Weights of a small transformer language model: 6 heads of 64.
Each number is 50 + 10 x the weight over its row's rms, rounded and kept within 0 to 99. Layers, rows and columns count from 0. The size before them is the row's rms in percent of the matrix's.

# layer 4 attention query, 384x384, rms 0.041, rows 277-310, columns 192-239
094:51 32 42 47 48 42 66 75 54 52 56 66 51 32 46 55 46 26 43 53 52 62 48 35 43 50 50 46 34 56 45 49 59 55 48 64 32 36 74 39 40 50 41 50 48 56 31 47
087:63 42 56 51 33 36 53 52 40 51 59 65 45 36 56 44 52 42 56 65 52 56 45 60 45 38 51 25 48 50 47 48 53 61 45 42 66 59 47 54 34 61 68 26 64 42 50 42
078:61 66 41 56 52 54 59 68 26 53 56 59 40 41 54 54 49 38 50 55 56 55 61 57 52 62 48 63 39 40 51 42 65 29 55 38 37 54 66 48 40 42 52 47 42 60 47 45
089:55 34 48 31 63 53 50 55 47 58 32 40 64 52 49 41 51 65 45 43 43 45 37 63 56 59 46 57 35 44 49 67 69 57 36 55 34 30 43 43 61 39 28 61 52 70 49 47
070:44 55 57 45 48 68 52 64 65 65 58 43 19 36 49 57 43 59 46 60 45 56 53 51 49 51 44 36 46 48 46 38 38 57 33 39 68 66 28 48 63 65 55 49 66 55 44 40
098:47 62 35 36 51 57 65 37 47 47 57 28 49 34 54 61 64 47 54 63 61 59 43 67 49 49 27 46 61 43 53 50 52 50 46 46 46 55 44 61 53 45 45 54 55 50 44 57
088:47 56 62 58 53 56 57 61 46 39 51 36 30 65 61 62 60 55 51 45 41 57 65 50 47 51 56 31 54 49 54 48 55 54 21 40 59 62 43 47 40 47 49 27 45 41 48 48
096:52 44 52 54 41 41 75 42 48 59 32 40 50 32 55 59 39 41 55 56 52 62 56 60 32 41 39 55 64 51 38 64 61 45 57 36 23 53 59 58 39 44 51 56 76 48 37 41
093:71 59 31 57 40 60 53 49 52 49 61 28 39 31 58 31 54 60 64 54 74 47 54 40 41 45 60 61 60 50 43 60 53 35 53 38 58 52 48 57 56 65 61 38 50 42 44 60
108:52 48 80 62 37 48 43 49 60 44 59 50 32 49 55 55 37 46 53 59 44 59 40 50 58 35 42 45 68 56 55 42 39 50 49 33 61 69 53 59 35 70 73 46 45 32 55 52
071:67 29 51 49 54 46 68 47 53 38 44 45 57 53 41 47 47 39 55 65 38 63 60 46 50 52 63 51 45 51 43 47 40 55 42 61 48 36 57 49 61 48 49 50 37 66 52 58
080:58 57 34 46 35 54 59 72 62 49 50 47 41 41 42 41 46 45 53 46 52 65 53 55 61 50 40 55 54 60 37 59 63 51 65 53 41 59 61 68 51 55 45 49 56 41 55 48
124:57 51 36 17 73 51 63 49 42 58 39 40 44 54 42 45 62 55 42 38 43 48 55 60 48 63 50 62 35 46 54 54 62 45 55 65 43 29 47 34 64 24 31 72 71 71 50 56
092:46 39 39 47 64 52 42 54 26 60 41 32 42 43 39 55 39 52 53 42 54 57 25 37 71 62 42 52 56 32 54 50 56 51 46 59 37 41 52 42 47 45 43 60 59 53 49 47
090:52 57 57 51 52 61 63 70 57 50 46 49 48 50 36 61 52 41 53 67 57 51 44 51 34 55 40 55 45 57 51 46 67 53 55 52 42 47 55 52 68 43 53 50 68 53 58 53
101:69 56 44 44 50 51 52 52 59 55 47 64 41 38 49 45 42 45 56 50 53 61 57 47 59 46 48 47 53 66 31 65 65 57 46 32 53 57 48 63 37 59 39 23 44 56 52 34
095:32 65 48 56 46 62 45 50 26 48 54 56 60 63 48 53 47 53 66 52 42 44 58 35 47 61 69 39 43 35 44 42 50 70 54 42 47 57 54 29 67 52 55 51 35 69 55 58
101:46 34 40 45 44 50 51 52 50 43 46 49 38 35 53 31 58 44 46 61 57 72 41 65 51 54 49 67 68 73 56 44 47 54 55 46 49 39 47 64 57 45 57 39 43 39 55 57
097:56 49 46 41 50 63 53 31 27 58 59 36 67 53 52 46 58 48 64 47 26 57 46 72 40 49 50 56 54 35 50 38 53 56 57 65 59 63 58 80 53 43 67 69 53 43 42 49
102:51 42 55 66 58 40 18 39 61 30 48 50 61 59 54 34 42 41 54 57 38 51 59 47 64 48 68 51 50 55 47 57 40 46 38 55 55 55 48 36 40 60 42 31 42 72 61 50
100:41 55 59 56 65 50 52 51 55 48 59 69 42 39 46 70 59 57 55 46 45 55 45 36 51 52 48 42 44 41 50 45 52 49 43 54 57 49 56 39 62 48 48 46 58 47 52 48
102:48 46 81 45 49 39 42 38 58 30 41 58 44 48 50 60 49 46 55 56 48 38 58 69 45 52 43 55 48 43 35 63 24 62 43 62 48 63 40 46 56 53 50 45 51 55 46 48
092:42 55 54 39 56 68 37 66 63 42 57 34 49 46 41 37 62 52 27 57 41 48 34 37 61 65 24 35 51 69 45 47 56 29 41 43 61 35 53 50 58 37 62 48 39 51 46 68
103:48 45 44 55 47 37 38 56 40 52 45 50 62 25 43 45 49 74 48 54 58 56 68 43 39 46 66 48 52 46 57 56 66 67 48 55 60 52 45 42 38 53 54 47 50 54 48 39
097:46 57 70 46 38 63 58 46 57 52 44 52 38 51 62 46 41 52 59 62 26 53 66 63 55 65 52 39 51 61 64 49 47 77 35 59 41 56 50 53 29 55 62 63 39 40 58 55
099:50 53 60 47 49 48 72 49 52 62 23 54 53 58 65 78 38 40 48 38 41 47 54 65 35 50 52 41 55 47 45 47 40 46 40 60 39 56 54 38 50 54 36 59 66 59 45 42
095:45 51 51 48 38 51 50 61 59 29 49 38 35 52 38 43 44 47 33 59 25 53 77 53 56 42 49 50 40 48 58 42 48 48 38 53 54 57 54 32 58 55 49 44 43 47 37 45
095:49 37 49 61 47 31 51 53 31 36 52 56 58 61 64 38 52 42 35 49 60 56 36 47 48 42 42 32 36 43 47 39 34 39 45 45 49 51 60 43 60 42 47 24 58 48 51 37
093:43 64 54 43 40 50 42 37 41 45 35 36 42 59 59 33 66 58 27 42 30 40 53 49 50 60 40 33 51 56 46 53 55 42 31 38 47 50 68 42 51 47 41 41 60 58 55 44
099:47 62 55 44 51 38 40 50 56 59 53 41 63 53 47 42 50 40 39 47 54 66 49 43 45 42 45 45 32 65 64 60 55 48 51 44 65 45 55 43 65 46 50 32 46 53 51 49
098:53 56 61 38 53 58 69 51 47 51 60 25 42 34 69 38 39 67 31 47 74 40 54 31 59 70 46 44 48 56 44 56 39 53 56 37 53 54 41 38 58 57 59 60 55 43 35 63
095:69 39 42 47 39 61 53 40 50 48 45 40 62 38 47 51 28 58 70 52 45 50 59 39 55 63 57 52 58 42 43 56 46 35 79 47 37 49 48 47 20 54 52 68 47 55 58 41
096:46 52 73 52 54 66 44 55 59 41 70 44 53 67 55 53 54 40 49 39 45 52 59 42 26 43 49 76 51 60 74 53 49 46 59 36 36 50 38 32 37 51 36 51 31 45 45 48
099:54 44 34 42 52 74 46 56 62 40 33 57 51 52 58 53 42 45 39 40 36 50 46 44 54 55 51 61 59 47 59 32 40 35 49 37 48 68 43 50 64 61 50 73 42 51 50 62
# layer 4 attention key, 384x384, rms 0.041, rows 277-310, columns 192-239
102:48 51 26 49 55 42 36 49 44 37 30 51 57 51 51 55 82 44 48 54 50 48 52 51 50 20 59 57 45 53 44 58 47 65 50 48 56 53 48 64 50 55 59 39 46 57 53 53
065:67 36 59 39 15 56 40 46 49 68 61 45 58 67 56 54 45 44 49 47 35 48 60 39 65 39 48 49 67 40 72 60 49 67 52 36 62 59 29 53 57 59 50 41 43 52 56 40
122:48 44 32 34 62 38 61 48 43 27 31 58 49 53 38 48 67 73 47 42 50 40 58 68 53 39 55 49 35 45 59 46 51 48 43 65 40 35 54 38 40 31 37 50 56 56 52 52
062:60 57 60 42 67 61 60 49 39 41 51 45 36 63 48 48 53 76 51 41 50 55 43 64 54 57 63 50 44 47 48 40 56 59 40 56 39 37 37 33 43 45 59 43 67 61 52 48
121:59 46 48 47 33 59 40 50 51 48 54 38 53 58 40 44 30 31 37 51 44 49 60 36 61 40 37 49 66 54 48 57 45 66 54 41 50 61 45 49 43 61 76 40 45 38 47 39
100:43 35 47 65 41 43 50 48 45 38 31 54 33 41 64 44 45 39 63 55 37 60 61 46 50 58 30 50 68 49 48 57 41 53 57 38 52 45 47 49 52 38 54 59 46 61 54 37
088:54 45 59 50 54 48 42 44 34 48 60 31 61 43 56 47 33 64 51 41 50 51 49 44 57 64 54 60 65 56 50 40 53 49 50 31 45 44 62 40 26 71 46 52 41 46 50 71
091:39 46 54 49 43 52 46 55 50 29 44 54 38 46 47 57 47 52 61 53 43 41 52 55 53 42 46 65 50 57 60 47 50 62 58 63 65 39 43 45 48 48 55 52 39 62 64 49
092:40 52 57 70 48 60 67 48 42 45 64 46 50 55 43 62 30 48 54 60 61 45 63 64 50 72 50 36 71 51 53 35 35 43 71 59 21 56 37 55 58 31 39 56 61 56 52 55
049:50 43 61 39 49 52 41 49 50 74 53 56 57 54 47 55 53 49 41 58 34 57 60 64 61 56 56 49 40 51 43 57 43 51 54 35 45 46 49 38 63 41 36 34 42 49 49 59
174:59 58 37 48 74 48 56 40 42 40 39 56 29 58 54 48 80 65 47 47 53 52 60 60 54 46 66 56 35 49 48 51 56 44 49 52 48 24 49 41 66 30 36 46 58 58 51 59
182:52 63 34 38 83 44 51 48 56 46 39 51 40 53 39 40 74 75 48 42 55 39 59 50 51 58 59 60 21 43 55 52 51 34 42 59 39 29 52 38 54 25 31 54 52 67 54 58
050:34 45 61 62 50 44 47 56 49 31 51 62 48 42 36 52 37 46 50 62 52 62 42 47 59 37 46 44 50 60 43 54 44 69 52 52 38 52 69 50 43 53 66 45 43 38 45 45
095:42 58 38 39 66 56 36 45 37 39 44 40 42 50 46 48 63 47 56 50 57 54 44 60 39 41 41 52 58 48 61 51 60 43 42 42 45 47 59 51 50 09 45 52 36 79 63 41
098:45 41 47 63 30 45 45 48 66 42 49 58 42 34 51 48 25 40 50 42 53 40 47 51 61 49 41 48 49 55 43 45 39 67 46 54 59 82 47 62 27 66 80 49 42 30 43 43
101:52 53 51 62 42 60 50 56 51 53 45 49 57 46 41 30 44 57 34 45 54 35 32 47 57 51 45 63 60 52 52 58 65 45 43 59 63 45 37 51 46 67 54 51 60 33 54 42
095:49 57 50 34 64 65 51 42 50 46 59 47 59 51 47 48 45 72 40 40 52 33 51 68 42 53 50 51 47 48 40 51 60 50 49 57 42 40 61 32 57 50 41 51 50 48 50 46
096:61 51 57 82 28 54 58 47 34 43 58 55 28 51 55 65 54 37 56 54 62 45 48 45 68 52 59 37 66 31 40 41 60 56 51 56 47 55 63 52 32 51 57 50 49 53 46 54
101:43 47 76 60 58 48 46 55 61 46 56 50 60 60 43 53 38 36 49 56 54 55 53 45 38 44 18 62 58 63 39 51 52 45 68 38 51 65 47 34 52 53 43 51 64 48 49 50
101:51 38 52 51 67 48 67 55 42 75 57 50 67 41 51 71 62 41 52 55 62 64 57 59 43 53 77 41 39 50 57 60 55 57 54 51 56 36 40 48 61 35 34 48 66 68 58 61
099:45 52 49 52 44 67 44 58 37 53 72 38 46 31 54 51 41 52 41 46 69 58 36 34 49 42 58 47 64 37 73 54 42 57 48 44 58 46 59 27 51 74 53 55 40 48 43 57
103:58 52 52 68 74 50 42 41 55 42 57 47 52 50 53 50 45 57 60 24 52 55 41 47 62 39 51 52 16 58 55 50 61 68 43 51 70 35 53 50 26 43 40 48 50 59 41 43
094:52 43 49 61 42 40 64 46 46 61 55 58 53 34 47 41 50 40 58 51 61 42 55 48 47 43 73 60 55 36 47 53 55 39 48 58 50 72 40 31 59 48 42 44 56 58 54 47
106:52 59 53 38 37 52 54 60 62 59 67 58 37 42 56 35 43 55 66 45 63 43 30 61 31 58 32 59 44 56 59 51 47 45 43 44 55 70 40 53 47 39 54 40 63 40 48 67
094:62 48 50 32 55 42 35 59 49 55 32 60 49 46 35 51 41 46 48 37 30 61 36 51 66 57 60 50 32 57 41 57 39 49 33 51 53 38 32 47 36 53 53 35 55 48 43 46
098:50 26 28 45 54 42 51 50 31 40 48 42 36 52 51 20 73 47 51 54 43 51 59 42 52 47 47 47 38 50 43 56 48 56 48 61 72 43 65 53 43 34 54 57 35 49 79 59
096:44 38 52 44 44 55 34 43 41 35 52 49 43 63 64 52 55 65 45 55 52 43 53 54 38 42 50 52 42 47 40 50 54 54 43 33 45 35 58 50 41 47 46 51 57 69 56 61
094:68 42 37 53 61 41 63 46 32 45 29 44 32 43 65 44 50 53 46 45 43 39 49 42 70 55 61 66 43 45 38 53 32 30 57 52 59 50 57 70 46 39 36 41 39 58 61 40
092:56 27 65 39 80 49 44 44 35 40 51 48 38 56 57 54 56 59 56 60 43 56 52 47 57 64 64 47 50 43 52 38 45 40 28 53 51 38 28 50 63 37 51 46 70 55 61 55
097:49 37 57 41 22 47 57 57 17 59 59 58 45 49 51 59 50 54 51 69 51 52 43 61 63 39 42 53 69 51 48 57 63 41 55 50 51 43 45 34 56 69 48 38 42 60 54 48
100:44 51 56 48 55 66 51 44 45 59 56 55 52 65 35 57 32 46 49 49 45 49 55 60 46 40 45 53 50 60 49 54 57 51 61 39 54 54 56 32 42 51 36 57 41 57 64 43
093:45 54 56 54 66 43 44 71 66 57 57 42 44 48 44 38 59 52 43 43 44 44 55 66 48 70 52 51 20 58 60 54 38 47 50 45 61 54 31 43 59 41 57 39 46 56 37 59
095:60 65 53 36 49 42 49 50 59 55 63 36 64 43 46 51 65 59 56 66 57 65 58 38 41 52 67 43 50 60 38 36 58 48 65 44 30 50 40 54 43 44 33 49 48 61 41 47
099:41 44 55 57 47 49 58 48 48 52 52 63 48 57 41 45 51 41 43 61 55 40 60 55 61 49 41 38 44 53 32 60 46 54 35 59 36 48 53 47 50 45 67 42 64 44 57 38